From a checkpoint of a small transformer trained on Wikipedia: 128M tokens, 3910 steps.
Each number is 128 + 32 x the weight over the matrix's rms, rounded and kept within 0 to 255. Layers, rows and columns count from 0. Numbers have three digits each.

# v: layer 2 attention value, 128x128, rms 0.119, rows 117-127, columns 0-127
# o: layer 2 attention output (transposed), 128x128, rms 0.282, rows 117-127, columns 0-127
# up: layer 2 MLP up, 512x128, rms 0.208, rows 0-13, columns 0-127
# down: layer 2 MLP down (transposed), 512x128, rms 0.201, rows 0-12, columns 0-127
v117:134110062100159160135156103110129121125163113132099154116128127117162111165091146156087158139184154170165128132103104145135117121067206089131123181110105177108121166138114080136097145135132077109104158140126156059058177162142136108133150069140054118138145112130074101132114138066135069121072063070202073108167087136122115086121150152138140145208146138144150103147143127146167066189086
o117:128116166133114062142093134138127121122125103156164065124121065134112207136130106050155085089105091150158139107144213124102162139184130172101163105071130117164163135102169189081163054115173050145138149125095191165155082068139077125146100107145173097110170098154090131121061152130082122158172147111113109160084107198085141116152100150162083131062142134092132152124114160146103153126097
v118:126079201103144172104180120150134127148177133140119139105089142150110094109126130121126134135117065101110086142098180133082084168136164076139162103103144171156138131054072143122145080106092096126123161150167133132114120059131109138154189167158204134153074121132118111152153068142127130091152125071134160123150163091119132102120127143200121115088110117093152119078092116154112087101099
o118:121172135039122104204081139145140135076102180098097135140162118118082165134088113171195159106165151154096096162095117148146161105122115138097110112131102083069176191189136119116032124110137131108141141106119084086163062212148131134130105172155099136106172112145153124127159164160159099167086098096107043090134124104136132190140144145093116122141088151104048140110125148170131127124140
v119:117132176094120106098178147171076128131128081192186164124153089064121126137168181101153116110101092135219108166155136131079170066122145138168187115138116136191101158097164090138075115114072136102169123140156093182185091121124150083147141115133133120122107092110147107093119159151097156182079136162073174158121175112123116185195154183117159124146075106124117105112136116168122211134182
o119:182175071170143221121094111118169089082163108070029096120066198140085112205116097222103116097167086089088150186100112078147097196111140114159103110099134137130134104162089134172141152131129171146082126116129092157170128161116141158116146093077141132100089158128169151140174141155168081136128122129168088052125085098165147146124130156086098126109119190150089109107193132145108111121108
v120:158136055175185079194151142132134147156085127143085106158145115100144111156104105107159172167163141132155107127079122107144127100096099158071142083126142127102097121117171129196083174078184172103111148108150143142103152122082039145117140154147113089161048172111121105114141152119118152133145080127090120156154171103097070099150063095167150150153132133081102158180156183112063105188152
o120:067155134109165153135046170184135157141144113206083133087112153122128077115207147079140107123103079112131145097163111100048155175136160124156116191159138210159109152103113121124149105122111078130136150138107132088130180161151170114091115104142085167102169142105094169185131149050140128127119179105125150108143093050202170136095164091064125120075138178095198134117123077180151078087107
v121:038079136136137084110129150068110132159146155184047112128128114125115118153133172137169135162154087143150105093103135147108146136130154151140176070163141171104171143134122204098097099130151146123203096161101175139141157097126145156098131124068132162104148166129126132108143117100119132096145095089210205160114157132059133142180124132106104146133119094111131161116108130128169137114165
o121:203133143165147192151062131166165129095058110078136120088135184106157138137112145147109105113115150130100174107147112078117170147128128105143098144147054127103160143174134089100103146134171111147099144113131123159103078089153130088183136163153133062111123110088109104131092130184114133152082108144083093146176169138129106106099157097052158092076115098103101068125118191167118113227128
v122:164130094125156076119168085134138095123126179173103156151122131141129132134131156109097122140114089168199167135092095107157122100097172164125145145118092125101176176060200075161057096138118106097128168128076145157090131076079143141136128144158095186126101171109134148147152089153132120157133104149088094213128125144101210110149132122153099118187090092169150142075093153107147178180144
o122:159143162058058164090076136116154139110159103060084156086030153124145136173213159151134112117135155068093133098112192070167161083178156143118140122085146119153150149100110128127189140138156111142085202128167127094158137193127088121076081134117173108102140164106147184097111194128124122156067177062136140078096131099129138146157133129115123180078130164092136138145197144112116101092069
v123:126159134126125101205176098123153093130097110115177109123159121119115144084121154082053143143133142134135142143106106103194144085138096145160120091157120124137140147124113142112119132153097062087117158103108197169197059109168187108091162143141155130147172159178114076155232129088133103099087138155142113131127165114149134115121103125128161109072186088091102124111197114151140146142187
o123:117149140174117141095146114196103168096132104125142126116115099182109114178145113185179072094145137120121085123158089215088076159098156179210142193127120083058126049091117123088117119135107129161133164134099108061165120132112111127225196131139185131089098150105136142133093140116147123140150105147134178117148142121104087128096152146168131147168138208164166138135151120157151092129125
v124:129110105087086143118102194121115152122119146166152121043132152225067126109147087173149133059179087157124107136092150135127151085130176111146137145086086193171129060094117098134070111143128081123152095088150071115147111098123115091141126149128187093139150132106127139159176104168141119107090165147097101117140174161165160122144142104173136131171161089094128079130115163146132066125135
o124:127203079030106119155170106090177110152176145153095143103190115125166055185120192105131113111128138152072088147147119133186101148124070124104097125113116076123095149124137117129114124088114165167145212100114158160133144202098156178126102089116146096156099138135111110121135194098136119114114107111189093081131132093076109143126123144130115125110090202130073146130090130145116152130123
v125:071093110092157129127125155123119179126137133127107189156169153152111163088090153107142160124154122173106166122109118111067118173154073137132151102141085093154121145117073169108097131083108109124120090109197156148118102142122105143037150161104154146096163105130129175183132089173099128122161158143090080047092186079125161149134139190164145095149157153137119083145157167121106144120160
o125:172170124139131132125161140123123110115080129112164073130080083154138092114153126158163146125117133135153103156180164154138066093126076131110176160151116153136126108210123091146112144099172175129219203121073144102127122096181098135119153148115114082127133156111111132118151115116146085130092163110162099132131096103136111120136160153120089098119091127169132142050163145122105130140149
v126:132106082134124122149177061154165125187143155165168056101096097149151166118112142128194153124087087114133100156027125131139136114159116138142144121107087175086153126075123132123188122102121116187136155180119137111137110092108157147085117146116166150120120137153167166165125125161083090146138170119114097123121113171155098133111144121116159150126146124136133139153128148157113144118092
o126:144143168051099122095122176122161163125095102112143150162130145109155084145151166128106128100180162105146103129153122122086107138134112084103095130101109060106119162163096113112139133152138107134120110076077130127167130152113159150130086129150127104091113120140148147139150093090111153146109123133108148149082174095101153140124172163120167106174196136118111142116168156110098093127095
v127:114165090140145107110136115135100120147118126133158174077133141114169161099138113089132077110173182128116155177147095107136137114133123102113078123121092145082122126206079136168072089134154108191084119117169185123155140177110124098126180114120132125122124104143104167184136118096124135154109144144120156141140109116144148137109074160146112086101102115155150057179172150123138099126142
o127:120147120110101085164152086144062086143110135145140080122174099204145063146141127137072137127145091123166094141186145151098111135118167126154142108079174132129127123154148075164177127114121102112137199180096110133118104107123087066128134103144146167122137159073101141103176176111146093078184155081171116081080115131115120130171176143147093135126147145113106156100109092085097146128177
up0:194129055209123141142108152122079093128152116079154155164061095127149208157156213131171081127113128130102157128130128138100146151143095131125175164140066150176184135142133139061178128096149151078113117109134113095192064159132149084121064153108125086088098151146091105141131141156080153134098082100129125131177137112156105092077169105130119184076097134160132124149143219119157079192164
down0:108133104096173122115098099225107067141138111202107151124172105137149167069099116090131143120041110067156129155101066149090123033123074156115081090175092104186161170168090171152073116101141145108159151086067129085164114086193115135093159097140097131102047145142157208161107127075164080100102135152112157126132199143171132064189171122064154141079127111170070095162114178133108162158096
up1:176077143150177103127118119097140111156091060070120162088173158120135110117146153088090152087124083124170140149147152075108128151109112075184134104171109085113104108139101103139108144082135141093123127095164105129120102128117159165166142120176113119091066153119139127108153117086099150118139116096108121104169165121112161100165140189141171129173074087129110061074110122104099142144119
down1:103144190127135141133158135136151140099170141091134086111142168115121137062084121144148175052093082151090115107151162069113095104072151092186080184124179157098111115083136104156072113153126089145163214139149129159130096180140113153094119093114106140164161186146118083137143185094110108106122088130111130080150129116105122087164107108167139153158155141127162108147108158163086107095116
up2:143133097120106138139127128128099135121140097189125157127137112137109156161111125109133143146140138103170157133124162133138156153129097114110157128152118129106158137109144113098131123140078139148170111148145102123146079104129120114116170139118139133123152104146108126115122116113113064109134152109100125145115157135120061152113130129116120140099104137148117123147166127120132112121119
down2:129125095107114118108136127119102120115131111142095104118120130118145094121128141115094117146159141137118112128093133091107144164116151127135111129138115107106143147132105140158131109166122145168150159140135097116141131094105143111131128129132098143157149103125141122113104108125125125128125130161125118094120122129115082128129122118156120136100134145129106120142159109133117102119137
up3:140149075157172135109116137128152114094119111153146106167127138093090134137118136149094110138110106094098143142148098135190143153098115100143139108093105136113126116117102144155135166088150094108164151134115107130151107140131165093157168131124092125132150121168163084114103138169172093125155124154079164123111089121157128126105147127139127065116095091148091169152137134129142165136074
down3:139095131139154092201165125102122126113095134107145203158141137151172118086161136117132087177133130126112197099142082107118166080087145138093179122134148114151132098141147087147137117111087126110159107196136120104114145105097145132136125143160108095155101109099114111136166133148137144115114094102118149107099077151135094136121159142153112129136087175112103120136084167166076154119116
up4:118122161097117115125152127115129130060136133151115094122111159154118139099144145113126126107110072122113157159121144133103173132149100115112150126117105139152115132106077169157153121161159091107116134128105087103126128135144148146120140128118148147122131130157122164136123118116102115110140127090113136147131146124181122113156123116121144131079113132163105108160102120183102096116160
down4:157118162142134142119102114082139134107112128126124089130141126115139108146140140115166101156129137129133151149133128139128126127139151142097102121135116124106118134149116139140112115135145114104136100114114102120132156139119128138181148137146148069131158100104115151118141153104126128113155142144126113160144112144157154124139131150150132130137103143146127102138138141119130122135105
up5:143115037115090081175044154160109108150039130204161069231161123126087158057078162111117220095143076093093113192232062060101142177118067161163074121203116220137166123089147161177163147191168176065157156151066190063050079167131173054125114149213126116037146099116135125087073074137119139156107106138151180180151128092176172147096176177128089159073097207135065119032104182166120166112079
down5:170124157100096102178153090156083143062137210128134019073175165217119130074119133253138164086085136091123171229052148171049098089111062158170132073093173245166170168043135097112133069241077197073031031034139210104103081183129133000176208094126137113118125093065104192222065203136124198166084124148097255111111074187211145172119156111118202121085126123083071213099218235198150133067036
up6:071179148083077136152133140080127239157138141089096144109207107102083184097063099168117199162103122159117103166094080113194198111161047141134122155061212135091171100125021132066173144140135148141136171211043175156060137150172222149059090135137082174140109132124129084147125134139137146178111108191146123140242133098110075117131141212181162078103039193137097116129081093190109118119119
down6:102154180131161128101098213105109094129160182141174162173132120123052080161061127117097200116082058138105070049194147179131132146181086149172118097159178136145122086093096155043115116079158087116122225154158180127158105138123126088153144120100142114180127078066134073095056087050067255157187196040178127147117102140081107128090094042138161131173088089094095176075157155097201146058134
up7:110115119144131107150118111148098114093059131141186149115147143110156081178127124105079154135113122096121080112149124107166159125103139109079157155065117141111129095153163120067162084102136118092162166140056139156131105053167122158099106106159157112188166124139085144140163132137140093172095110107130143102076016096160141146164119178031168074144133114122148102186118117165144108176150
down7:043158176130135165118120133087137121226144112113105127101106162097032160086106196077178165162122159129126138139150130136171147135169134133126126143086196127189159122083174123130122184135141134073158132121143136126162117072069167147137144154100151152094140126160110158132093103182078126129126113189131149076100185181145113113130130110105094077085136126101148089111135093110133137151110
up8:129176191073120161088118155136127155154119132094096070125105135100116141091181156156138165202158189117180122092103093116109134089143119136157116103109111092126096146177125157103126097101175157073136115093137057083162188144176185158082115126070116149102107168077154170130141088113142137147182105104131095137198172137159164084131122095114168093125092152072203105119180097141117059120165
down8:173143121108101149178159145138139134134151086129156142147129123066178060120122109163091200135133135135102146152121072121120121161080146116117146159147103119120131100204106164134092086121205146069107161114108119145094172129140149156107144033087137130139135153099151140169092116088096123096097090113211061140171112142124117110129141113135184089143110078153134130211139134134169079146093
up9:166079141081122134172151154109177136145134146095125104095103092135142096157139126136142126110145113118154123133143106108140069115107132095129117125160085185144149140136132120156080096150131118155123138099136158122186117135151120100153149170156071133159172129138154119115117127134141106165119108125157151120176142059148122178113131154115121108106135104123127091143140138137109129129108
down9:136116132116129121133133107108108100121154132142161139143081114121129139167113127134137147107125120082134161137101123139155109117130128099150101174079104152119162145128106107169132143127122171117142132094125109109104111149135086111128127156123103159162172171141111120100128105109106125135137116120126130125107120111109119151113145135115130120146107127134112136130130093126122086139075
up10:149122170145098167123118129094104149095152101117164119147103122174105113079185158144118155125165146081100081166146110089110156095119156148148084147164062182124072096146149064169173159122073040122116139147160132164102140136147103141154155174148124142177228183151088078178165157125100157134101075026134159142103172118105201098154179051133154141160102168107097116110165109083109117140137
down10:121069153120139122126159113114156134086101121114140096130104120063188179212169140181182127142129116078121098135131107150132117154149123125183206120102101188126175159191120124137147107184097107141107140069100124107173164128114093125142195148149129092166075102125084076114146165053061223130107083112123111111127071091110131081105136141166117173147118208069103135098157128128135169146182
up11:142195121135127168129131129158122130073122189125164066100156135126125100135071118111174160135136074130082115134158099096124155120172130102112133135141133151136073088070128137135124115121150137124094151131080159153123114162126123140099109153180114167145125109124121152092135088125143156128212165121118100088196144095160105142118129122094157120174124115111143133177105146126144103155096
down11:124191132077155082109172111130138119111135128149127113161160126121071144163079139118120081109067099177139100117091144101120100156141159126079142167149139096061111132138144195130167121082122122109121127105097115119103152107183154145167089133157144113147123088127160112136101109189109105123122118140095090088134115114164049164139154118160137132114113165142114104148104096151136128127149
up12:090161182101174121042093078107084107146180057138142108110092122125107150120143047078175116106140187114128162099106153126139165130170123204146100098112168115141112109162077131121178085109146078165171029154117155126050094150078144161118131221178114159127219185094152066083136116125150094112126175134152125140115154163115115132071103116169153160205137111107183141123118143109093083135090
down12:152096065119150145079106098179128139086170091090146153125141073136072153109109114124158213150137175089087127175073193101111147082150092054120112152095180128139161104147126142124088156157158150082126152104110153117150096130074178131129215128111137160124155110115143177106106064125081101140128109175122099135115077125196122174171140109137129118111110145038178161181213209124077181117071
up13:165112143125099121079121123154107140162006151125218155090131128137153119099148168127062188172169165131078115039151167128192185114118054150181157055146058128138111160096096031156136169059151148146096109159131098070109052100141145151083137185124129160088150036082142193081125160155126170118055131128137156197131155176091152164158163120163095076144137144121084094145167118091108111138174